Weights of a small transformer language model.
Size: 16 layers, 12 heads of 32 (1 for keys and values), MLP 1536 GELU, vocabulary 4096, 25.6M parameters.
Architecture: LayerNorm before each block, rotary positions, no biases in attention or MLP, tied embeddings, attention and MLP in parallel, capped logits.
Training: a variant of SOAP for these matrices, 489M tokens, 3730 steps.
Each number is 128 + 32 x the weight over its row's rms, rounded and kept within 0 to 255. Layers, rows and columns count from 0. The size above them is the row's rms in percent of the matrix's.

# layer 9 MLP down, 384x1536, rms 0.179, rows 299-323, columns 896-1023
size [ 98  96 101  98 101 102  99 103 102 100  99  96 103 102  96  99 102 101 100  97 103  98 104 100 101]
[[143 135 110  66  89 129  80 112 163 161  86 171 124 111 125  91 141  66  99 137 114 129 100 119 178  83 129  68 145 114 116  92  87 151 120 118 134  89 154 149 163 147 153  99 111 128 189 102 121 199 100 158 159 135 125  67 138 131 141 130 145 136 132  84  95 122  77 125 148 137 112 110 124 148  87 136 133 130 145 165 102 106 121  93 141 144 217 152 100  90 128 119 127  81 155 158 144 119 100 150 148 160 134 107  98 141 117 124  99 110 189 151  87  96  97 149  80  87  96 134  84 134 168 148 153 114 115 108]
 [ 67  98 121 183 106 107 117 125 144  86 177 108 164 148 179 156 115  51  97 155 185  87 119 110 116 139 144 136 114 133 133 164  79 160  82 133 205 109  87 182  94 145 192 123 100 184 122 153 161 106 124 141 123 115 132  83 133 149 137 125 187 164  95  95  92 117 155 135 159 127 157 107  92 100 147  67  90 145  78 178 133  86 133 120 151 165  78 109 103 137 177 110 106 177 149 151 116 119 112 137  82 129  93 136 132 116 132 103 194 146 128 123 156  96 114 120 120  93  83 138 162 112 165 150 154 115 107 197]
 [140 149 144 193 141 149 131  70 127 104 126 113 101 131 181 168 150 143 162 102 123 140  48 125 132  85 142 110 168 159 126 121  56  97  58 119 104 111 103 105 127  97 125 112 109 138 103  92  93  82 113 148 129  90 131 119 126 158 107 117 118 202 155 148 188 120 119 115  78 117 102 116 145 135 138 101  97 125 144 105 142 163 114 169  77 143 138  84 124 129  52  56 151 117 173 129  97 194 136 116 115  92  91 152  77 152 149 129 249 114 133 165 130 122 100 136 112 178  66 177 140 119 151 100 147 170 181 113]
 [183  95  88 135  97 157 105 119 147 113 157 124 163 154 191 142 121 118 178 124 132 135 149 159 119 116 142 128  78 166  98 173  69 136 104 119 164 137 103  76 116 155 112  63 137 126 120 118 130 143  83 107 132 140 130 164  96 150  85 136 115 131 158 124 125 190 148 116  72  80 152 120  97 130  96  61  82 125 124 114 126 163 123 100 186 130  78 165 141 158 164 109 129 177 162 149 110  78 142 198 123 158 140  85 163 168  96 182  99 100 117 156 150 156 129 119 186 166 123 132  90 133 112 154 203  98 157 175]
 [101 181 126 121 110 134  63 177 161  97 113 103 114 140 160 114 151  55 109 127 120 167 122 126  48 119 128 119  91 130 129 114 148 137  81 155 103 172 134 149 167  90  99 184 153  58 107 133  95  81 120  82 127  75 136 146 139 155 172 131 125 106  59 146 162 110 135 220 157  77 115  94 159 125 151 133 159 112 136  98 118 111 138 140 115 135 134 196  91 136 186 143 116 136 118 129  93  84 140  71 151 123 115 111 132  94 123 118  94 223 130  97 149 153 104 163  90  96 170 145 179  88 156 113 182 177 181 149]
 [ 62 112 111 153 118 118 161  97 177 107  91 179 125 135 113 181  89 122  84 116  96 105 161  87 124  76 156  44  98 227 107 176 130 113 127 106 167 145 114 134 139 116 150 124 116 135 126 177 168 123 127 141 151 181 195 126  89 114 131  50 150 170 135 153 118 150 115 126 164 116 121 108 114 116 123 101 117  83 101 148 128 176 111  67 132 118 118 210 144 166 151  98  54 106  91  86 226 124 147  69 149 193 101 107 113 114 153 138 147  54 147  81 147 123 143 152 103 158 142 104 152 145 102 138 146 161 104 114]
 [155 139 200 130 127 113 162 124 119 100 108 137  98  87 125 157 154 107 138 126 111 144 102 115  97  81 153 177 145 138 102 122 151 129  90 169 126  80 117  85 174  95 102 122 144 138 123 141 169 104 111 149 161 124 119 163  94 117 145 123 120 107  47 130 136 102 117 107  95  79 123 116 107  88 161 105 134 142  58 138 174 125  86  94 119 143 144 191 148 101 173  95 127 120 109 142 143 118 162 138 149 159 103 140  52  92 115  98  97 130 123 106 102 102 145  87 161 110 136  89 142  88 152 113  69 144  74 136]
 [155 156 120 149 115 100 175 111 154 131 166  80 160 116  93  68 108 162 157 119 125 148 105 108 132 157 132  97 123 212  90 170 161  99 144 110 129 141 135  85 141 132 144 197  73 105  85 255 156  96 104  91 116 125 147 107 102 148 120 111  84  90  97 142 141 120  77 132 114 164 142 121 100  70 105 145 120 140 108 153  78 177 144  44 202 104 118  81 154 151 142 162 110 108 128 170 156 133 115  95 141 121 167 116 158 139 132 139 159 149 160 126 161 116 130 190 114 122 124 142 112 119  99 122 124  70  99 155]
 [ 91 113 123 143  98 159 143 122  85 123 149 147 183 127 126  85 157  65 120 153 158 168 131 128 127 145 101 181 134 144 109 167 168 100 123 120 115 109 135 134  94 160 162 133 102 147 109 128 153 107 162 110 108 181 164 120 179 162  85  91 183 110 100 116 110 110  85 144 172 156 112 127 135 121  64 163 101 175 158  95 102  83  94 127 200 126 165 111 187 122 150 144  91 156 131 173 137 134  99 139 146 165 146  65 134 118 161  92 144  86  99 109 138 150 158 134 119 104 155  87 106  86 131 163 128 177 161 145]
 [173  99  99 155 177 107 138 161  57  87 129 127 138 162 116 103 181 119 153 116  92 112 108 117 112 121 152 140 178 189 130 111 187  86  89  64 134 162 118  68 107 114 169  91 135 130 132 124 110 140 116 105 127  91 183  75 145 134 147 153 166 128  89 127 162  78 138 115 222  76 103 154 106 151 208 149 146  31 107  73 126  70 134  75 146 118  47 124 125  96 162 126 128 156 188  87 153  57 131  87 164 143 142 124  79  43  99 136 120 183 160 217 116 117 141 150  98  79 127 135 140 100 127  74 123 125 144 171]
 [167 147 104 119 130 135 102  98  77 163 156 131 149 143 154 120 132 144 134 150 141  94 127 115 107 150 152 119 162 114 151 143  83  98 156 141 163 117 154 102 112  99 131 121 150  67  96 105  88 131 165 159 135 140 154 156 114 130 117 169 161 174  78 120 134 113 126 130 109  81 129 151 116 125 116 163 143  82 135 111 107 111 102 191 121 155  91 110 139 151  95 148 112 144 131 167  67  59 130 146 146  77 131 118 149 148 117 126 120  92 118  68 144 165 209 116 133 108  94 162 133 193 150 141 115 115  89 167]
 [182 133  77 144 156 140 111 141  83  89 140  81 131 178 134 178 152 124 124 117 150  94 171 120 147  82 158 123  96 145 122 103 175 123  79 127 107 146 158 195  80 110 131 162 167  80 129  74 162  71 136 151  92 145  99  49  80 158 154 156 121 141 123  75 118 114  96 107 180 141 110 130 126 103 124 120 141 133 110 137 140 164 130 103 161 108  79 114 116 125 149 124 116  56 117 158  96 104 123 124 120 118 143 122 108 125 140 136 171 136 118 139 158 149 107 107 124 154 112 171 206 178  93 159 125 169 119  85]
 [124 159 204 154 152 148  93  75 139 161 108 134 112 101 131 122 109 124 158 118 126 125 116 146  84 176 150 154 135 144 111 129 115  76 160 160 120 150 177 152  83 110 102 154  68  79  91 111 195 149 113  97  86 116 181 131 103 114 101 112 100 134  75 116 138 124 129 123 100 120 135 129 144 122 107 152 124 110  76 119 115  97 114  90 132 106 106  55 118 124 138  63  90  85 105 139 133  95  92 127 112 150  88 131 138  85 103 174  88 102 160 120 128 140 141 119 114 166  74  88  94 103 164 179 140 157  86 179]
 [138 177 120 140 152  99 105 127 108 104 153 100 118 170 139 134  76  79 171 144  66  82 116  99 144 157  73 136 115 104 139  84 110  79 103 108 128 135 108  94 127 118 148 160 100 132 103  97 123 127 138 108 162 109  70 106 158 149 120 183 124 193 141 116 102  67 140 131  91 163 122 157 133 119 114 193  96 160  36 155 134 107 153 132 127 125 161 147 135 234  81 147 172 136 103 104 138 119 117 160 131 123 151 168 146 104 118 177 163 128 102 172  87 109 136 106 100 154 151 148 141 134 161 146 101 131 125  75]
 [105 143 179  77 103 112 119  77 105 115 136 105 145 113 124 140 190 176 190  99  99 125 108 123  83 163 147 177 157 171 137 134 133 130 126 158 114 104 133 112 132  81 109 144 165 121 151 161 126  99 150  97 128 109 149 149  91  78 150 116 121  83 144 147 195 133 114 101 135 175 157 135 141 168 164 139 128 111 127 163  99 135 101 184  95 138 121 102 122 150 104  90 121 112  95  90  92 163 153 145 138 113 115 103 105  94 138  46  64 101 149 157  90 129 176 102 111 120 176 173 146 110 120 180  96  56  74 119]
 [122 134 106 100  57 125 101  68 109  98 193 135 130 114 175  76 187  98 109 129  99 121  77  72 121  53 135 123 133  86 125 139 102 164  95 181 118 164 126  72  76 122 119 100 100 130  97 138 153 177 136 134 145 135 161 129 103  93  71 104 182 147 148 155 106 119 167 122 121 104  79 152  89 130 123  98 162 119  66 129  85 170 118  74 131 173 105  77 150  89  58 147 101 116 107  63 156  91 182 126  80 115 153 160 151 101 140 157 133  96 129 159 141 142 116 174 120 174 199 176  67 125 127 130  63 146 118 130]
 [ 54 123 140 125 142  92 150 173 124  65 165  91 142  87 114 155 101 158 109 123 124 112 151 102  43 161 154  81  91 157 124  94  33  80 100 164  80 184 136 133 107 127  85 116 156 139 186 183  91  98 118 170 147  86 134 122 149 105 112 153 152 126 101 175 152  87 119 132 114 149 140 116 139  47  72 130 129 130  96  75 120 148 152 154 136 131 108  93 113 108 122 127 128 145 177 146 126 141  71  77 135 104  88  98 167 158 112 109 143 155  82 111 103  83 168 111 130 200  80 161 111 191 142  81 118  97 106 136]
 [114 195 121 140 157 144  73 134 128 126 160 105 146 131 124 132 120 124 149 108 156 104 135  96 102 159 132 136 158  58 162 146 165 153 131 143  98 108 160 109 139 169  74 130 154  81 186 134 163 149 134  86 111 138 109 140 201 173 148 156 107  91  99 124  92 157  98 121  71 137 119 163 152 168  99 162 116 123 146 165 165  70 152  85  89 126 160 182  94 117 205 132 125 143 156 193 135  99  90 131  94  88 188 124  57 108 133 132 117 102 123 190 168 135 135 134 135  71 157 140 216 117 193  60  99  74 124 150]
 [110 106 102 176 112  73 163 158  37 105 144 180 132 144 165 174 123 130 144 143 116  83 128 149 112 144  92 127 119 121  80 117 171 106 139 135 162 145 126 126  84 203 120 171 137  86  93 104  86 102 149 136 105  64 113 162 107 119 125 140 182 205  93 124 107  91 139 157 118  88 125 100 131 142 136 129 197  86 120  97 185  93 132 116 130 164  56 151 156 164 110 121 102 136 144 167 103 139  57 152  84 124 137 157 161 115 105 108 110 173 181 128 117 166 132 106 112 128 157  94 122 169 121 181 143 132 122 123]
 [162 117 148 129 158 131 144  63  86 153 103  70 143 132 129 133 155 123 224 125 129 114  93  93 115 149 174 130 164  62 109 123  91 154  93 188  63 135 188  95  92 104 168 133 164  79  57 117 122 112 163 131 165 106  81 146 139  26 133 122  65 159  87 129 111 122 125 136 168 123 122  99 140  84 126 135 116 168  77 136 122 138 148 165 167 105 126 142  87  79 153 150 167 137 168 121 139 180 146 112 126 167 122 137 106 105 128  91  84  72  35 118 132 172 146 115 145  89 152 122 138  83 156 137 118 110 174 162]
 [111 152 170 220  69 109 181 103 146 145 108 187 136 127  83 174 137 122 105 122 117 128  17  98 169 144 110 147 125 118 138 116 139  80 101  92 108  86 105 109  75 123 153  81 186 111 175 122  99 106 166 144 188 126 181 124 100 125 146 162 159 130 152 196  96 146 149  99  56 118  73 138 109 167 112 156 150 109 153 128 135 207 141 137 104 139 130 138  99 128 185 104 138 121 113 120 177  97 149 159  84 157 107 109 161 122 210 156 183 134 173 134 147 148 146  88  50 109 153  85  97 149  89 119 131 147 150 138]
 [ 97 117 118 124 173 112 194  91 148 104 102  80 105  92 180 131  90  69 161 129 160 149  96 108 145 147 174 132 156  89 120 137  39 158 111 120 136 102 168  89 125 124 115 193  82 120 132 115 154 174 131 107 122 101 214  77 103 104  67 117 130 199  96 142 109 116 118 140 125 126 109 153 141 143  93  93  98 197 181  89 133 120 173  90 139 135 156 130 134  90 120  81 139 101 148 104 128 160 120 124 153 107  86  87 120 131 131 146  95 184 135 111  86 179 154 115 173  86 133 103 129 117 129 121 148 105 141  88]
 [112 118 160 154 117 101 124 147  86  98 175 135 118 153 159 169 136  95  43 117 168  68 130 125 132 133  88 104 161 132  90 116 165 115  88 115 134 118 122 131 104 127 118 114 144 160 106 119 218  99 159 123 151 142 102 120 157 195  97 137 155 140 101  97 131 147 121 140  93  90 137 136  96 172 103  50  75 125  81 195 150 197 147 186 125 107 140 165 111 144 125 144 110 170 103  91 167  81 133 118 135 161 156 146  75 126 101 140 148 146 155  75 131 132 157  85 168  94 107 136 135 145 171 131  70 126 131  84]
 [106 106 114 135 107 135 122  80 142 129 117 119 163  98 174 130 116 138 139 136  85  40 113 113 160 109 172  98 181  86 170 153 117 103 115 115 135 131 145 144 133  61 136 200  77 137 111 101 166 189 189 170 183  78 100  98 128  73 163 141 162 138 120 136 142 139 110 123 106 142 152 189 177 102 144 116  55  91 103  75  88  99 150 112  94  75  78 119 102  81 103  86 127 160 107 103 115 175 117 131 102  94 133 157 124 157 105 122 183 112 180 127 136 109 182 141 129 147 141 128 100 108 112 154 155 152 136 145]
 [124 132  73 156 109 147 125 120 116 106  63 171 112 130 165 103 153  73  42 105 172 118 143 101 150 163 121 145 159  58  83 151  85 155 103 127 127 133  92 148 143 126 139 138 133  88  58 135 116 184 133 139 112 141 104 120  82 106  95 127 139 156 105 158 107 119 146 150 120 145 137  89 159  80 135 190 106  93  79 193  89 117 161 137 103  99  90 138 146 146 100 122 124  82  81  80 162 137  70 149 153 169 139 118 128 119  92 119  79 133 153 118 153 114  65  94 145 106 156 153   6 133 146 194 151 140  91 176]]